Each number is 128 + 32 x the weight over its row's rms, rounded and kept within 0 to 255. Layers, rows and columns count from 0. The size above them is the row's rms in percent of the matrix's.

# layer 6 MLP gate, 1024x384, rms 0.129, rows 790-813, columns 0-95
size [107 104  97  99 103  82  99 107 109  83  97  97 119 106 103 101 108  73  98  98 113 104 106 104]
[[158 119 120 116 110 143 149  82 104  76 130 103 123 106 144 144  97 153 112 117 127 133 145  99  63  47  92 133  94  27 135 145 146 177 127  47 152  95 206 163  79 132 159 111 138 114  76 125 166 145 115 175 150  90 181 169 132  98 128 111  92 169 144 181  74 117 164 135 157  74  67 172 148 164 127 145 137 101 101 141 136 116 174  97 110 115 133 144 125 138 158 153  65 167 126  53]
 [141 146 170 110 154 106 146 165  91 139 120 105 118 146  86 126 114 151 130 128 169 155 172 151 153 159 170 169 193 171 122 155  73 140 129  91 154 103 134 154 123 173 118 174 150  85  89 108 124 149 160 177  97 112 122 147 140 142 101  81 104  89 156 127 105  89 175  85 146  87 128 154 108 171 172 147 107 143 142 140 137  83 112  91 126  87 100  76 165 116 132 143 249 108 124 159]
 [110 151 152  74 132 157 166 111  83 159  68 123 151  86 130 116 130 157 183 168 118 117 100 153  38 134 181 118 197 126 112 150 116 119 145 145 124 192 157  99 109 139 146 102 194 125  64  45  91 168 145 110  78 144 108 123 128 133 150 145 179 104 165 139 145  71 144 118 179 110 120 138  96 121 121 108 106 105 145 141 136 129 127 189 190 130 158 164 167 117 141 122  67 171  99 184]
 [169 134 136 124 201 153 116  94 102 100 155 113 144 108 164 111 155 181 158 122 140 112 193 135 108 132  99 141 174 128 109 140 158 161 155 112  98 137 139 156 120  96 133 108 150 140  93 134 172 112 143 156  57 169 212 129 169  72 177 121  97 122 106 115  55  89 139 111  93  87 128 153 135 137 126 142 125  80 124 165 175 191 183 157  96 128  97 145 118 120 141 108 133 159  91 145]
 [100 146 160 159 128 115 200  74 190 116  83 120 168 118 155 127  81  78 122 125  84  96 134 113 173 106 111 168 140 108 195 128 123 188 124  45 145 149 146 189 147  87 114 146  71 117 161 120 142 184 182 134 143 138 163 130 163  64 145 100  96 181 158  75 129 127 158 107 132  99 103 132 127 132 202  43 155 150 121  78 123 114  99 181  79 120 125 111  90  91  83 135  98 175 108 103]
 [139 161 130  82 128 158 135 138 130 110 164 132 185 146 206 100 190 140 146 147  99 109  87 127  98 128 128  87 120 152 133  61  85 114 141 216 171 115  95 125 162 144 100 128 104  98  49 168 121 123 101 105 181 211 107  87 133 177 167 138  82 106 140 116 117 124  70 112 107 145 165 113 122 134  74 155 177  41 139 143  91 176 121 135 140  94 162 110 125 105 110 138 174  68 126  88]
 [100 125 135 120 149 117 122 177 120 145 127 138  84 120 123 123 132 180  66 150 138  77 135 122 138 190  95 140 146 117 120 108 114 162 159 156 134 114 134 167 172 127 141 116 143 155 152 148 112 151 108 172 159  98 113 164 130 106  89 125 155  67 175 144  97 129 139 220 149 138  94 115 112 153 106 183  81  52 142 156 165 153  88  83 114 130 150 127 195 155 126 128  90 158 132 119]
 [192 169 175  92 117  87 129 145 187 144 152 132  95 126  99 159  49 124 113  84  72 126 139  88 105 103 170 107 125 137 138 114 159 217 137  92 161 133 125 134 145 133 183 161 116 159 112 112  99 138 126 162 106 110 104 103 137 119 152 139 168 188 122 158 100 111 172 227 116 101 141 155  67 119 127 126 135 139  99 109  82 146 141  76 153 102 109 112 129 163 119  68 149 114 142 179]
 [161  92 102 113 185 108 130 142  98 141 163  47 115 162  78  95 159 146 151 102 194 122 167  63 100 130 111  79  99 129 137 137 129 132 122 110 117 131 104 179 121 123 107  85 103 141 147 141 146  78 166 101 143 155  95 127  87 106 109 171 116 128 157 146  85 108 122 141 168  95  97  94 117 140 108 201 141 147 138 143  82 158 123 159 152 132 131 111 148 127 103 114 154 145 169 142]
 [157 177 137  88 101 167 148 156  97 131 138 124  87  67 140 157  62 109 145 139 103 126 113 114  79 124 133 167 123  74 140 176 111 136 113 133 138 125  93 134 152 162 149  98 131 103  70 149 145 129 139 159 107 139 130 123 152 116 114 191 136 167 153 167 114 130 127 130  96 133 170  71 114 125 191 109  91  95 113 143  86 130 122  99 142 139 133 129 145 164 110 143  88 192 143 137]
 [ 85 115 171 152 103 105 148 184 131  88 159 114 103 138  92  96 103 110 143  91  72 111 188 135 112 161  55 104 101 120  93 157 119 125 118 157 121 129 137 123  97 151 194 133  82 165 141 110 127  88 151 173 172 154 140  79 144 123  92 110 123 129 145 147 100 125 132 131 145 128 171 145 168 137 143 130 139 140 169 129 158 106  87 144  64 142  84 130 193 159 115 142 116 135 179 152]
 [116 104  86 132 126 116 103 118 127 132 179 170 124 111 130 138  72 158 158  98 139 182 142 158 128 114 141  70 112 182 158 162 134 130 160 123  98  74 109 142 103 135 112 115  65 150 170 148 160 106 183 110 175  97 104 164  85  91 131 118 126 181  98 143 170 161 133  98 134 121  98 147  82 133 134 136 161 102 145 101  99 121 187  85 163  86 158 147 108 146 154 126 155 120  86 130]
 [156 179 117 109 160  38 120 127 101 101 115 121  89 103 132  94 106 133  88 155 119 174 134 153 103 184  83 137 129 154  81 167  97 123  91 100  80 139 124 111 110 106  81 135 135 121 184 100 129 122 136 144 164 119 119  97  87 173 137 147  95 135 140 121 138  88  92 124 140  96 159 133 118 105  69  54 137  40 117 104 145  60 148  90  86 122 102 107 146 109 128 144 125 142 136 121]
 [160  75  80 116  86 159 139 140  94  99 102 129 130 111 147 126 147 123 135 144 112 190 154 192  87 139  95 132 126 178 161 146  50 174 170 178 152 168 151 126 156 109 162 192 140 125  54 216 134  87 138 153 114 130  98 142 134 126  95 174 129 124 151 144 152 145 137 191 126  75 137 178  65 137 100 168  99  95 112 134 141 144 187 168 140 114  82 135  70  86  73 103 114 144 155  98]
 [115 121  57  99 111 135 181 157 108 154 152 130 199  87 113 166 122  91 104 157 151 108 209  86 127 111  26  80 141 158 161 156 114 102 143  92 131  58 125 122 134 129 166 124  92 157 176 132 113 143 160 125 153 118 152 125 159 134 106 128 139 140 128 110 114 117 148  97 185 138  23 118 131  95 137 166 155 157 181 112  89 177 118  78  75 141 114 142  81 151 115  96  80 154  57 142]
 [106 149  98  74 129 134 132  69 127 201 149 123 158 143  94  87 134 206 103  91 179  95 130  72  93 148 142 101 160 147 104 117 103 143 182 130 120  97 142 152 151 172 143 158 189  81 175  90 182 129 144 175 206 100  89 106 149 112 134 142 121 182 146 115 175 138 134  84 188 123 150  92  84 167 134 147 108 152 139 134 131 168 151 111 132 132 124 132 118 120  75 154  80 104 121 106]
 [119  68  79 136  79 119  72 130 132 141 159 159 133 172 136 117 134 140 111 121 207  85 113 137  80 145 107 122 164 139 198 131 123 104 108 130 103 108 124 126 158 127 177 168  44 136  80 156 151 161 141 131 168 176 184 127 121 107 119 155 154  82 129  86 115  83 158  97 115 122 125 107 179 138  91  90 135 137 117  96 119  72 161 126 147 104 137 136 106 148  96 134 137 137 114 161]
 [134 152 127 168 157  94  99 153 164  96 126 185 155  90  99 126 181  49 133 136  92 126 123 119 110 137  91 109 121 119 124  94 170  31 126 147 129  98 178  89 199 173 116 113 133 196 124 131 108 159 103 128  92 130 184  73 145 105  60 124 116 153 174  88 168 114 123 132 129 115 123 134 110  92 127 163 170 170 127 145 158 134 130 123 126 100  75 109 158  61 102  95 120 124 153 155]
 [155 137 175  68 153 112 133 158 181 168 129  79 138 107 125 113  79 166 167 169 122 100  94 120 147 112  75  98 194 121 105 141 127 166 163 135 127 142 147 167  99  86 174 160 133 157 127  94  96 116 126 111 133 100 127 148  40 145 116 139 116 179 114 163 143 141 136 142 138  78 124  86 146  61 148 111 130 167  93 100  47 148 146 144  71 175 109  92 143 124  97 141  82  97 127 153]
 [ 53 101 172 120 173 145 139  68 157 109 110 145 110  84 150 117 130 133 106 153 125 148  84 123 132 151 159 107 133 143  91 115 106 107 195 156 124  91 148 131  73 161 140 154  93 147 165 108 138 154 134 172 129 112  90 164 105 115 198 147 213  61 175  77  86 187 179 156 144 132  99 164 103 104  92  96 160 131 157 112 180  92 153  97 160 154 154 111  73 126 118  95 140 136 138 112]
 [104  88 147  73 160 165  79 121 196 168 130 146  43 157 109 136  87 148 125 123 119 154 114 154  64 140 144 143 139 171 151 106  91 130  63  97 171 117  94  76 150 151 101 153 129 125 126 110 115 113 167 187  94 128 128  84 160 139 152 161  94 134  88  95 102 125 106 168 142  97 144  65 120 142 143 148 188 133 184 172 143 149 130 128  93  86 193  88 128 124 117 167 102 136 111 166]
 [114 138 157 175  94 127 185 102  74 118 108  71  87 104 110  84 189 153 110 131 118 122 176 163 142 137 163 155 150 118 129 135 113 132 178 124 143  61 138 110 125 144 154 167 172 165 117 130 128 114 117  90 186 168 143 151 131 142  91 138 138 100 115 106 161  64 107 136 134  60 123 195 103 152 115 120 106 111 111  88 174 179 105 108 132  99 153 156 139 132 175 105 130 107 135 158]
 [122 140  67 125 133 127  94  58 120 133 112 118  86 169 111  93 102 151 141 146 115 139 132 115 104 116 165 191  93 114 111 159 122 113  92 133  94 154 155 105 128 136 131  32 139 144 202  51 154  76  99 113 166 124 171  88 101 127  88 138  76  72  67 126 143 150 112 141 126  90  79 139 153 160 146 164 133  81  87 110 126  72 129 168 159 180 137 154 149 125  95 185  91 147 129 115]
 [121 128 151 101 146 157 191 135 123  81 118 133 107 131 151 154 100 163 130 111 139 111  74 148 106 126 143 172 153 148 161 136 127 187 137  91  90  85 129 140 107  99  52  82 181 140 181 121 141 139 115 189 124 147 166 107 163 121 127 113 170 161 145  78 169 133 157 128 141 174  84 132 122 192 112 150 123 160 128 130 203  85 199 193 126  97 130 117 103  97 134 146 146  61 131 158]]
# layer 6 MLP up, 1024x384, rms 0.137, rows 790-813, columns 0-95
size [102 109  95  99 103  89  97 107 110  86 101  98 111 110  98 106 105  73 101 103 103 105 106  98]
[[ 83 134  79 132 115 130  61 100 133 173  99 112 133 180 179 125 122  96 114 146  96 127 133 110 108 147 159 124 106 186 142 184 138 119 121 131  99 105 133 110 128 154  99  59 158 158 151 155 111  71 114 128  93 139  96 106 125 136 136 158 104 137 103 168 175 133 111 103  81 165 129 132  67  99 114 124 127 148 141 150  84 128 120 127 151 133 132  96  97 102 100 122 115 144  92 150]
 [156 126 122 120 142 125 205 178 142 127  92  79  89 112 158 135 127  85 154 165 106  98  76 127 138  58 187 164 156 128 115 120 119 115 120 126 122 137 175 113 113 154 146 111 128 215 152 148 120 163 103 148 143 136 107 167 124 102 157 198 158 106 154 129 113  95  96  85 115 134 157 140 103 138 145 120 116 117 156  83 164  55 129  41 102 136 102 139 113 131 104 108 128  90 154 150]
 [139 125 166 147 135 160 135 154 107  88 152 154 153  84 145  94 139  79 165 117 131 111 133 101  98 127  66 129  50 143  93 103 130 117 132 166 101 149 102 120 129 104 104 150 133 145 103 126 117 162 120 100  66  81 144 120  88 115 201 218 114 160  89 113 109 152  66 104 114 165 188  82 102 137 188  75 101 115 142 145  95 179 124 117  81  97 156 120 103 101 125 155 159 106 110 104]
 [120 150  57 183 113 170  91  68  73 150 147 139 122 113 123 120  97 110 136 115  72 141 130 138 119 100 120 145 136 167 176 181  89 117 110 161 164 133 168 141 175 107 128 193 117 145 127 132 132 160 173 122 113 135 157 117 107  95  98 109 124 107 154 169 135 147 157  84 117 126 217  94 147 161 111 120  64  94  72 124 113 105 143 132  67 167  96 126  94 148 137 142 117 133 118 134]
 [140 134 135 138  84 157 110 161 160 117 170 110 116 100 152 137  99 154 137 117 164 150 101 145 151 164 196 157  80 135 100  77 112  91 162 129 105 173 122 127 140 126 118 127 106  89  96  96  88  82 116 163 106 151 161 115 100 214 120 137  88  62 117 137 104 122 139 111  64 121  94  55 134 124 129 113  56 107 111 164 119 146  98 123 163 136  73 122  90 124 146 118 134 114 108 123]
 [123 171 133 142 186 156 157 164 141 108 134 132 198  97 183 146 138 157  85 146  94  82 126 106 138 151 111  97 132 149  80 139 122 120  94 139 117 157 144 109 182 149  62 108  97 112 118 176 125 101 111 150 130 151 107 113 156 147 153 111  99  97 156 205 160 166 117 103 103 149 119 109 158 129 170 142 119  94 162 112 170 123 175 199 163 147 135 123 112 103 103 127 121 136 145 118]
 [175 141 149 142  75 149  74 169 109  83 130 156 135 123 103 147 111 155 160 174 109 155 144  76 157 165  93 114 123 166 164 154 147 134 165  81 110  83 137 198 117 103 135 161 141 135 102 140 165  80 163 120 129  70 105 178 113 155 161  75 114 133 134 104 161 126 151 102 203 140 152 177 133  48 124  99 114 150 192 131  75  58 104 114 188 146 236 132 128 170 140 124 116 152 101 127]
 [108 175 121  91 126 115 152 107  80 103 132  81 118 182  87 123  93 155 113 191  99 106 155 195 176 141 138  72 168 156 163  87 151 159 138 207 132 166 136 142 138  84 176 142 100 127 184  92 141  79 148 150 160 130 186 179 113 119 177 104 144 174 125 129 127 145 147 198  88 108 122 129 111 130 156  54 169 166  88  97  95 101 129 116 152 145 115 136 109 121 139  56 162 172 117 115]
 [156  94 129  77 148 156 172 144  69 138  70 124  94  59 105 126 155  75 198 143 170 157 166 126 118 123 117  92 147 201 134 154 151 124  97 127  88 158 131 143 127 130 102 151 114 116 116 180 125 127 144 130  94 123 181 122 144 160  98 138  96 157  82 155 110 110 175 167 156 109  79 131 180 115 134 137 152  91 134 169 115 112 108 139 179 131 159  97 145 114  88 157 134 112 144 150]
 [168 124 104 152 136 161 155 115 122 127 117  91 119 128 118 143 143 203  44 121 119 118  98 126  38 190 159 106 131  66 124 109 145  92 157 120 147 148 119  84 107 174 106 133 172 164 117 112 196  94 125 154 111 127 129 105 183 134 105 136 152 146 178 131 178 112  87 118 149 113 129 123 123 141 101 101 194 144 173 151  91 128 138 181 188 127 152 131 136 141 120 136 183 110 101 123]
 [177 190 121 114  90 155 136 161 117  87 147 149 111 185  94 140 144 115 127 154  89 122  97 127 176 121 129 166  89 127 104 112 135 133 182  97 134 116 191  79 147 115 174 111  92 118 118 138  98 127  54 138 117 146 112 146 176 157 129 114 145 136 133  83 118 141 138  75 124 134 129 156 115 141 114 116 151 148 162 140 119 162 103  73 121 106 102 124 122  78 117 116 152 145 135 119]
 [164 104 182 157 107 109 127 124 137 113 135 164  86 124 162 178 130 107 132 136 119 136 122 134 118  79 144 164 151 131 144 170  89  90 118  86  70 173 157 117 130 118 108 105 129 137 105 175 149 128 152  63 160  95 136 130  73 116 168 230 176  88 146 137 116 103 176 139 101 123 156 102 193  91 129 120 152 116 145  86 177 129 107 143 167 104 140  89 123  84 122 121  98 130 111 148]
 [161 115 102 148 148 159  65 121 218 133 107 184 169 104 112 159  90 113 107  70 126  44 108 125 138 182 112 146 130 149 151 100 120 115 113 137 155 138 150 175 131 172  73 152 109 158 155 158 117 113  98  62 110  98  97  93 133 137 138 178 126  97 133 142  94 104  72 150  61 190  85 111 104 116  74 178 135 118 140 119 148  70 175 143 120 126 185 105 132  91 120 134 123 141 112 117]
 [149 119 117 119  42 175 163 117  80 123 130 121 156  89 108 154 154 121 121 138  71 128 138 199 161 129 105 112 129 142 180 170 123 122 127  97  72 117 137  42 135 143 131 144 158 128  68 160 139 138 134 126 187 110 151  94 149 146 135 189 134 148  94 138  70 105 135 100 189 100 123 156  91  99 142 111 157 131  97  95 146 138  94 161  98 170 107 103 103 113 183  95 106 167  79 163]
 [220 103  98 153 145 126 153 109 141 102 153 139 152 152  92 122 135 125 156 124 137  75 168 114  93 140 140 156 168 100 162 144  96 104  93 124 163 153 127 125  80  90 161  87 158  87 137 155 137 134 129 173 108 152 109 153 174  95 158  74 117 110  96 173  87 120 115  49 111 198 141 123 124 123 213 161 125 109 121  94 163 210 177  97 114  89 114 155 101 209 121 125 148 117 107 127]
 [110 139 101 173 143 136 147 131 146  79 165 111 117  89 130 105 197 158 129 139 134 136 118 115 174 113 143 152 111 121 137 175  79 128 120 120 103 132 122 135 137  91 127 187 130 180 118 121 121 145 169 147 128  90  99 122 109 231  82  97  80 132 105 100 119  79  81 139  80 101 129 110  83 172 144 144 130  83 152 131 151 108 114  68 109 102 189 103 123  87 113 161 100 148 147 112]
 [ 80 168 128 128 133 171 135 173 174 103 172 168 164 146 155 121 100 102 119 123 115 116 186  72 139  73 193  98 135 144 113 126 122 141 117 177 162 111 171  96 146  95 154 117 123  97  94  77 136 136 177 144 115  69 116 172 165  89 128  97  84 116 163 160 138  89 140 122 158 143 122 154 136 169  98 186  72 143 124 122 122  89 104 109  70 117 134  80 134  89 178 203 153  85 103 136]
 [132 142 168  94  65 122  71 159 152 120 123 142  58 171 171 136 119  85 174 105 193  53 159 104 132 118 109 152 163 154 127 118 138 108  99 135  94  74  75 183 174 111 144 126 125  81  95 105 178 130 156 160 168 146  90 135 130 118 180 163 150 161  82 195 105 153 115  68 141 154 131 136  51 122 156  99 134 152 101 103 110 143 180  73  72 107  98 126 138 152 125 113 121 172 133 163]
 [ 95 172 128  90  89 118 149 118 176 165 128 142  75 146 111 103  63 160 136 137 142  93 113 144 117 121  81 160 131 112 119  93  99 136 178  73 162  81 157 122 157 137 112  59 126 123  98 118 185 141 122 135 153 102  96  94 123 104 112  97 129 160 135 187 114 126 148 121 139 129 135  83 119  75 117 166  62 159  67 133 216 153 184 128 154 110 143 149 157  90 137 133  78 102 185 178]
 [101  91  73  88 136 130 158 124 136 131 131 127 159 169 171  85 163 135 146 146  73  82 118 137 136 164 155  87 158 162 131 124 183 182 132 108 134 207 119 108 106 131 149 139 149 138 103 148  86 174  88 103 166 118  95 154  95 119 115  99 186 149 194 135 171 117 101 129 147 101 179 138 108 140 190 127 102 103 102 127 126 105 181 161  93 134 101  34 144 138  53 149 151 128 125 124]
 [171 112 119 143 136 126 136 182 164  51 165 183  97 168 120 131  64 147 181 127 202 151 137  76 100 139 169 131 149 125 164 108 168 107 142  90 147 131 102  16  34  61 136 132 127 135 141 105 180  91 183 179  56 125  37 120 118 175 178 131  97 121 114 139  97 128  84 137 106 141  85 117 138 154 132 136 126 164 167  95 122 113 140 112 155 107  94 152 136 107 124 176  85 176 133 138]
 [155 109 152 164  88 124 116 116  76 102  98 116 118 113 148  78 154  81 152 153 154 155  82 144 161 155 118 131 112 202 131 100 107  78  97 124 127  95 120 169  93 152 146 159  98 146 127 113 120 129 152 167 133 160 201 198 148 100  64 112 199 109 163  93 156 101 159 153 112 157 159  73  59 100 147 172 180 161 115 154 105 120  86 132  85 154 154 153 114 171 212 141 190 135 150 158]
 [148 142  93  96 137 119  95 113 165  74  87 160 109 119 120 100 107 108 165 151 128 125  98 120  82 134 116 149 132 127 137 178 142  94 129 100 121 148  84 151 137 135 182  79 155 157 147 136 155  31 138 114 163 169 112 116 109 136 109 141 115 100 105 159 116 199 127 128  95 153 147 174  82 100 112 145  68 123 147 108 171 125 136 167 145 146 130 154 153  95  49 153  91 109 145  94]
 [138 140 145 158 131 177 146 144 153 126 145 150 112  83 116  59 113 152 142 141 103 163 136 106  97 151 143 122 137 164 139 163 113 138 154 153  89 163  97 153 160 140  96 167  49 176  97 102 120 105 139 168 138  48 159 166  99 176 164 121 108 143 172 139 151 121 149  72 171 130 121 147 145 129 154 124 122 172 153 119  96  89 129 194  39 158 113 127  70 157 172 133 110 159 156 127]]
# layer 6 MLP down (transposed), 1024x384, rms 0.127, rows 790-813, columns 0-95
size [104 107 100  97 103  93  97 106 102  86 108  99 106 110  90 106 102  79 100 105 104 107  94 101]
[[136  94  83 125 145  87  95 111 139  79 131  88 134 166 109 139 162 122 155 171 109 129  87 160 115 126  86  83 125 101  92  77  41 154 140 141  52  95 142 128  73 157 136  73 108 143 144 148 193 146  89 148  99 143 108 152 148 129 210 114 110 133 147 140 177 145 103 155 122 134 146 180 135 144 134 156 145  88 132 136 108 116  96 139 163 122 121  67 139 143 126 134 129 137 128 175]
 [150 115 141 103 120 140 123 126  94 146 114 136 105  41 108 137 111  79 129 165 146 123  93 111  84 131 159 120 189 129 111  97 186 124 132 123  90 152 156 115 135 115 104  97 146 117 119 139 109 136  71 132 154 144 170 170 170  83 145 156 136 139 138 139 142 136 148 103 106 108 142 120 107  90 114  89 118  99 193  69  84 160 133 111 154 127 168 110 138 104  90 136  97 157 120 178]
 [167 162 111 172  38 166  86 138 100  95 117 104 178 106 183 119  93 121 139 112 155 153 170 149 106 160 171 115 164 137 148 136 152 136 138  81  98 114  26  99  66  79 105 100 124 148 138 125 155 135 112 138 154 111 148 146 104 164 177 166 124  83 128 106 137 114 156 125  91 132 124 159 134 142 102 131  94  64 126  99 139 123  79 160  89 127 103 153 166 135  91 162 125 110 120 137]
 [156 119 111 167 134 131 158 124 108  84 116 146 135 172 114 148 116 112 116 140 170  62  75 116 149 142 104 130 126 145 110 156 112 165 175 166 162 112 140 119 166  90 145 126 102  78 106  99 132 151 105 130 108 168 105 158 123 152 110 147 168  95 133 119 121 117 114 142 177 119 118  74 170 183 147 110  94 133 117 141 154 170 137 114 129 134 109 148 116  94 165 150 138 165 129 116]
 [149 132  74 137 109 115 100 161 145 140 162 131  83 136  91 133 122 104 106 194 132 125  95 109 126 136 107  89 108 149 102 112  85 118 168 148 123 121 102 132 130  92 137 151 157 209 164 163  97 110 119 103  96 132  35 115  86 144 104 144 158 131 101 178  95 135 102 118  73 173 134 151 125 150 119 142 125 108 150 169 184 105 109  78 156 149  41 188 134  74 118 130 175 140 141 179]
 [143 119  88 114 128 153 112 115  52 112  89 111  73 157 138 203  65  99 194  82 127 136 138 151 148 118 124 154 142 150 178 133  42 108 118 135 114 114 166 159  85  91 150  96  88 145 133 146 136 125 133  90  91 110 139 114 140 181 112 130 186 156  95 146 174  90 135 107 127 148  90 130 143 128 110 134  90 224 118 103 114 115 138 131 140 160 112 163 122 134 131 131  64 115 112 112]
 [111 167 161 119 137  98 101 130 156 192 190 107 125 155  89 204 110 101 101  85 140 106 124 175 170  96  86 145  99 134 106 172 150 137 107 128  83 176  46  89 156 143 161 165  94 151 150 141 202 104  89 170 138 111  87 135  86 123 141 107 122  69 172  90 117 121  77 172 138 146 156 163 128 152 178  98 107 108  85 143 157 161 117 148 146 156 161 174 211  98 137 125 134 155 142 129]
 [115 154 164 103 137 154 155 114  44 170 184 107 141 125 169 109  88  83 142 124 131 112  92  83 123 152 105  96 197 131 151 116 121 113 125 136 156  89 178 143 111  64 157 145 109 169  48 134  86 131  94 106 123 159 154 153 155 106 176  96 123 186  96 130 109 151 153 136 136 107 102 121 112  88 140 110 157 101 141  91  92 104  99  98 111  86 120 134 102 152 100 115 138 138 128 102]
 [122 113 176 162  73 117 153 121 126 125 102 131  84 133 166  92  63 115  49 180 128 109 173 159 186 173 214 175  79 111  83 124 154 116 121 115 103  89 151 103  99 165  97 178 109  64 160 138 148 237 132  91 118  66 107 121 118 166 177 159 131 112 121  86 162  79 175 108 161  95 160 155 143 158 124 124 130 172 100 153  11  95 115  67 138 171  97 110 144 163  98  72 144 121  81 148]
 [137 101 152  90 128  85 138  77 109 109 144 171 164  82 151 125 119 136 155 119 124 101 108 151 163 118 153 158 129 113 107 130 166  59 141  84 106 149 148 140 121  95 103  90  92 124 119 156 135 116  91  60 139 151  90 155 125 134 131  78 130 166 161 150 152 120 166  98 128 116 134 161  94 108 123 132 157 160 131 157 137 128 148 112 125 167 170 183 118 116 105 109 131 122 139  93]
 [163 163 126 138 135 124  87 114 205 106 164 107 136 164 140 200 106 102  89 133  54  50  97 155 129 136 121 121 154 157 120  88 119 158 121  10 138 117 167 156 116 115 150 173 119 149 126 151 120 148 131 148 100  87 200 123 149 133 169 137 149 160 120 183  46 167 163 132 133 141 151 135 196 117 157 129 134 121 147 138 177 133 137  51 174 110 117 112 117  61 137 102 118 110  51 143]
 [166 130  90  83 187 152 166 175 186 149 139 179 152 171 121 144 106  91 128  79 103  98 174 109 151 141  92  66  95  51 144 103  42 142 131 153  67 139 138 139 178 100 106  94 143 132  72 150 167 201 104  73 150 110 162  88 113 141 100 150 184 179 116 153 131 118  51  98 166 113 128 137 207 146 101 115 158 135 141  89 160 188 158 140 142 143 130 152 124  90 119 145  70 110 163 131]
 [154 144  86 157  95 125 114 116  99  51  98 150 146 132 145 149 127 215 125 181 142 123 163 110 169 110 103 125 186 140 133 135 103  92 121 169 156 104 110 121  75 114 119 121 115 114 131 168 133 163 137 167 136 147 165 121 107 121 130 231 164 122 107  73 173 109 127 127  68 158  87  72 135 156 132 120 143 182 124 130 131 138  66 125 148 140 130 179 165 153 150  88 105 130 120 122]
 [124 129 128 119 101 158 113 108  86 192 154  84 160 135 117 183 110 138 169  76 129  81 110 117 147 124 147 171 147 143 137 115 132  93 124 102 124 148 145 127 128 136  95 132 144 142 182 173 133 164 140 101 104 100 161  65 130 138 176 124 151 118  93 128 107  75 121 139 121  96 142 177 107  96 141 160  92 157 119 111 130 117 110 163  89 141 115  91  88 161 125 159  98  95 109 159]
 [158 113 149 127 135 108  53 188  94 114 151 104 101 125 151 176 117  98 120  75  69 102 150 123 119 117 140 143  61 216  81 115 162 129  87  87 172 131 110 125 105 164 136 196 150  99 150 133  99 153 120 100 103 136 150  85 166 101  88 111 120 136 133 120 112 167  86 125 116 162 238  79 153 139 141 157 163 160 139 140 107 135 126 172 139 152 154 126 163 102  88 166 107 139 116 137]
 [153 148 107 107  89  78 119  60  93  94 144 133 156 193 141 113  74 123  97  97 160 134 118  82 115  83 171 150 106 112 163  93 152 147 205 109 169 192 117 103 105 185  97 131 101 162 189  97  93 164 152 135 141 114 107 124 148  74 104 136 128 132 135 136  83 104 145 113  69  89 118 162 114 141 161 131 153 105 138 118 143 141 109  83 147  79  88 170 130 203 121  55 139 100 125 134]
 [111 137 170 125  97 117 137 116 148  93 144 129 131 140 102 132 103 117 130 107  89 183 135 129 196 119 140 168 145 119  53 138 131 112 160 102 132 123 168 159 133 169 142 168 119 141 172 110 174  58 181 131  82 116 160 148 175 157 101 132 172  93 148 153 126 114  85 117 131 108 142 178 105 102 166 104  97 100  93 129  80 134 111 140 136 123  64 159  85 174 127 122  92 107 120 113]
 [158 103 113 129 120 131 165 110 189 133  87 122 197  62 104 113 127 115 158  98 126 121  97 150  97 110 187 105  98 162  88 116 110  81 150  59 177 213 132  93 124 149 128 120 181 170 158 169 102 181 124 122  95  99 164  90  98 124 115 184 101 184 166  99  84  65 152 186  97 167  98  98 127 114 154 141 115 110 106 132 160  96 122 170 172 167 122  78 113  73 114 122 116 135 135 127]
 [ 98 136 100 136 101 113 132 125 126 103 192 115 149 111 140 143 121 112 145  41  73 120 141 146 195 141 149  41 171 153  88 110 255 150 152 178 146  95 129 132 111 123 102 182 146 155 146  85 131 139 162 169 121 149  69 126  77 132 151 161 162 116  66 164 133 152  82 119 125 119  98 131  86  97 112 134 142  92 132 130 129 153 145 118 110 108 166 100 140 137 116 139 128 115 147 101]
 [183 130  67 159 119 132 135  55 120 123 135 103 114  89 130  89  45 121 105 125 181  92  84 140 120 145 204 125 109 119 135 132   3 129  91 174 102 142 110 109 194  88  99 118  67  97 159 145 155 115 119 157 127  96 105 174  89  60 115 150 145 105 116 101  90 114 175 115  72 153  25 171 105 125 155 151  70  97  93 152 191 122 101 144 168 115 100 123 109 171  95 136 136 116 177 115]
 [124  36 128 116 142 120  83 144 183 192  85 139 119 129  85  80 138 128 168  99 182  85 220 138  98 157 179 157 142 132 141 137 147 141  99 103 100 109 139 107  93 126 124 159 150 107 122 123  83 147 157 164 120  91 102 182 160 117 123 152 112 136 112 105  69 108 109  94 172  98 132 166 158 182 149 118 171 144  99 110 156  83  79 135 147 104 146 203 185 161 116 135 110 130 159 135]
 [116 145 122 125 159 148 160 109  66  90 127 117 105 154 157 171 126 113 131 122 119 102  81 105 143 146 153 134 110 133  78  86 115 168 129 153 138 205 103 186 142 117  38 135 133 116 141 138 145 176 109 125 199 151 111 174 167 132 202 130 157  95  68 124 108 115  88 157 141 133 136 135  71 109  73  63 120  98 130 110 125 174 106  98 147 105  52 115 139 133 124 120 119 125 131 155]
 [112 138 118 111 147 166 133 107 138 127 151 153 128 164 149 139 137 118 105 146 108 146 134 149 153 118 112  90 180 134 107 143 121  93 170 176 131 140 108 148 123 229 122  46 176 129 150  97 158 127 151 144 146 181 127  89 132 106 124 149 172 117 123 146 128 123  81 120 146 154  69 102 120 122  94 117 117 130 128  36 107  37 112 102 135  90 135  99 145 116 181  84 138  96  76 151]
 [ 94 125 162 105 149 135 175  87 132  86 162  92 134  86 131 134 111 140 128 185  90 158 133 155 102  85  92 106 100 112 125 132 132  97 151 110 136 119 143  77 128 136 142  79 108 151 137 167 126 121 166  78 130 106 152  94 200 162  75  77  96 150 136  88 131 116 208 131  92 155  85 138  95 112  72 148 122 153  98 126 109 120 214 188 165  95  74  59 178 115 177 117 167 103 162  43]]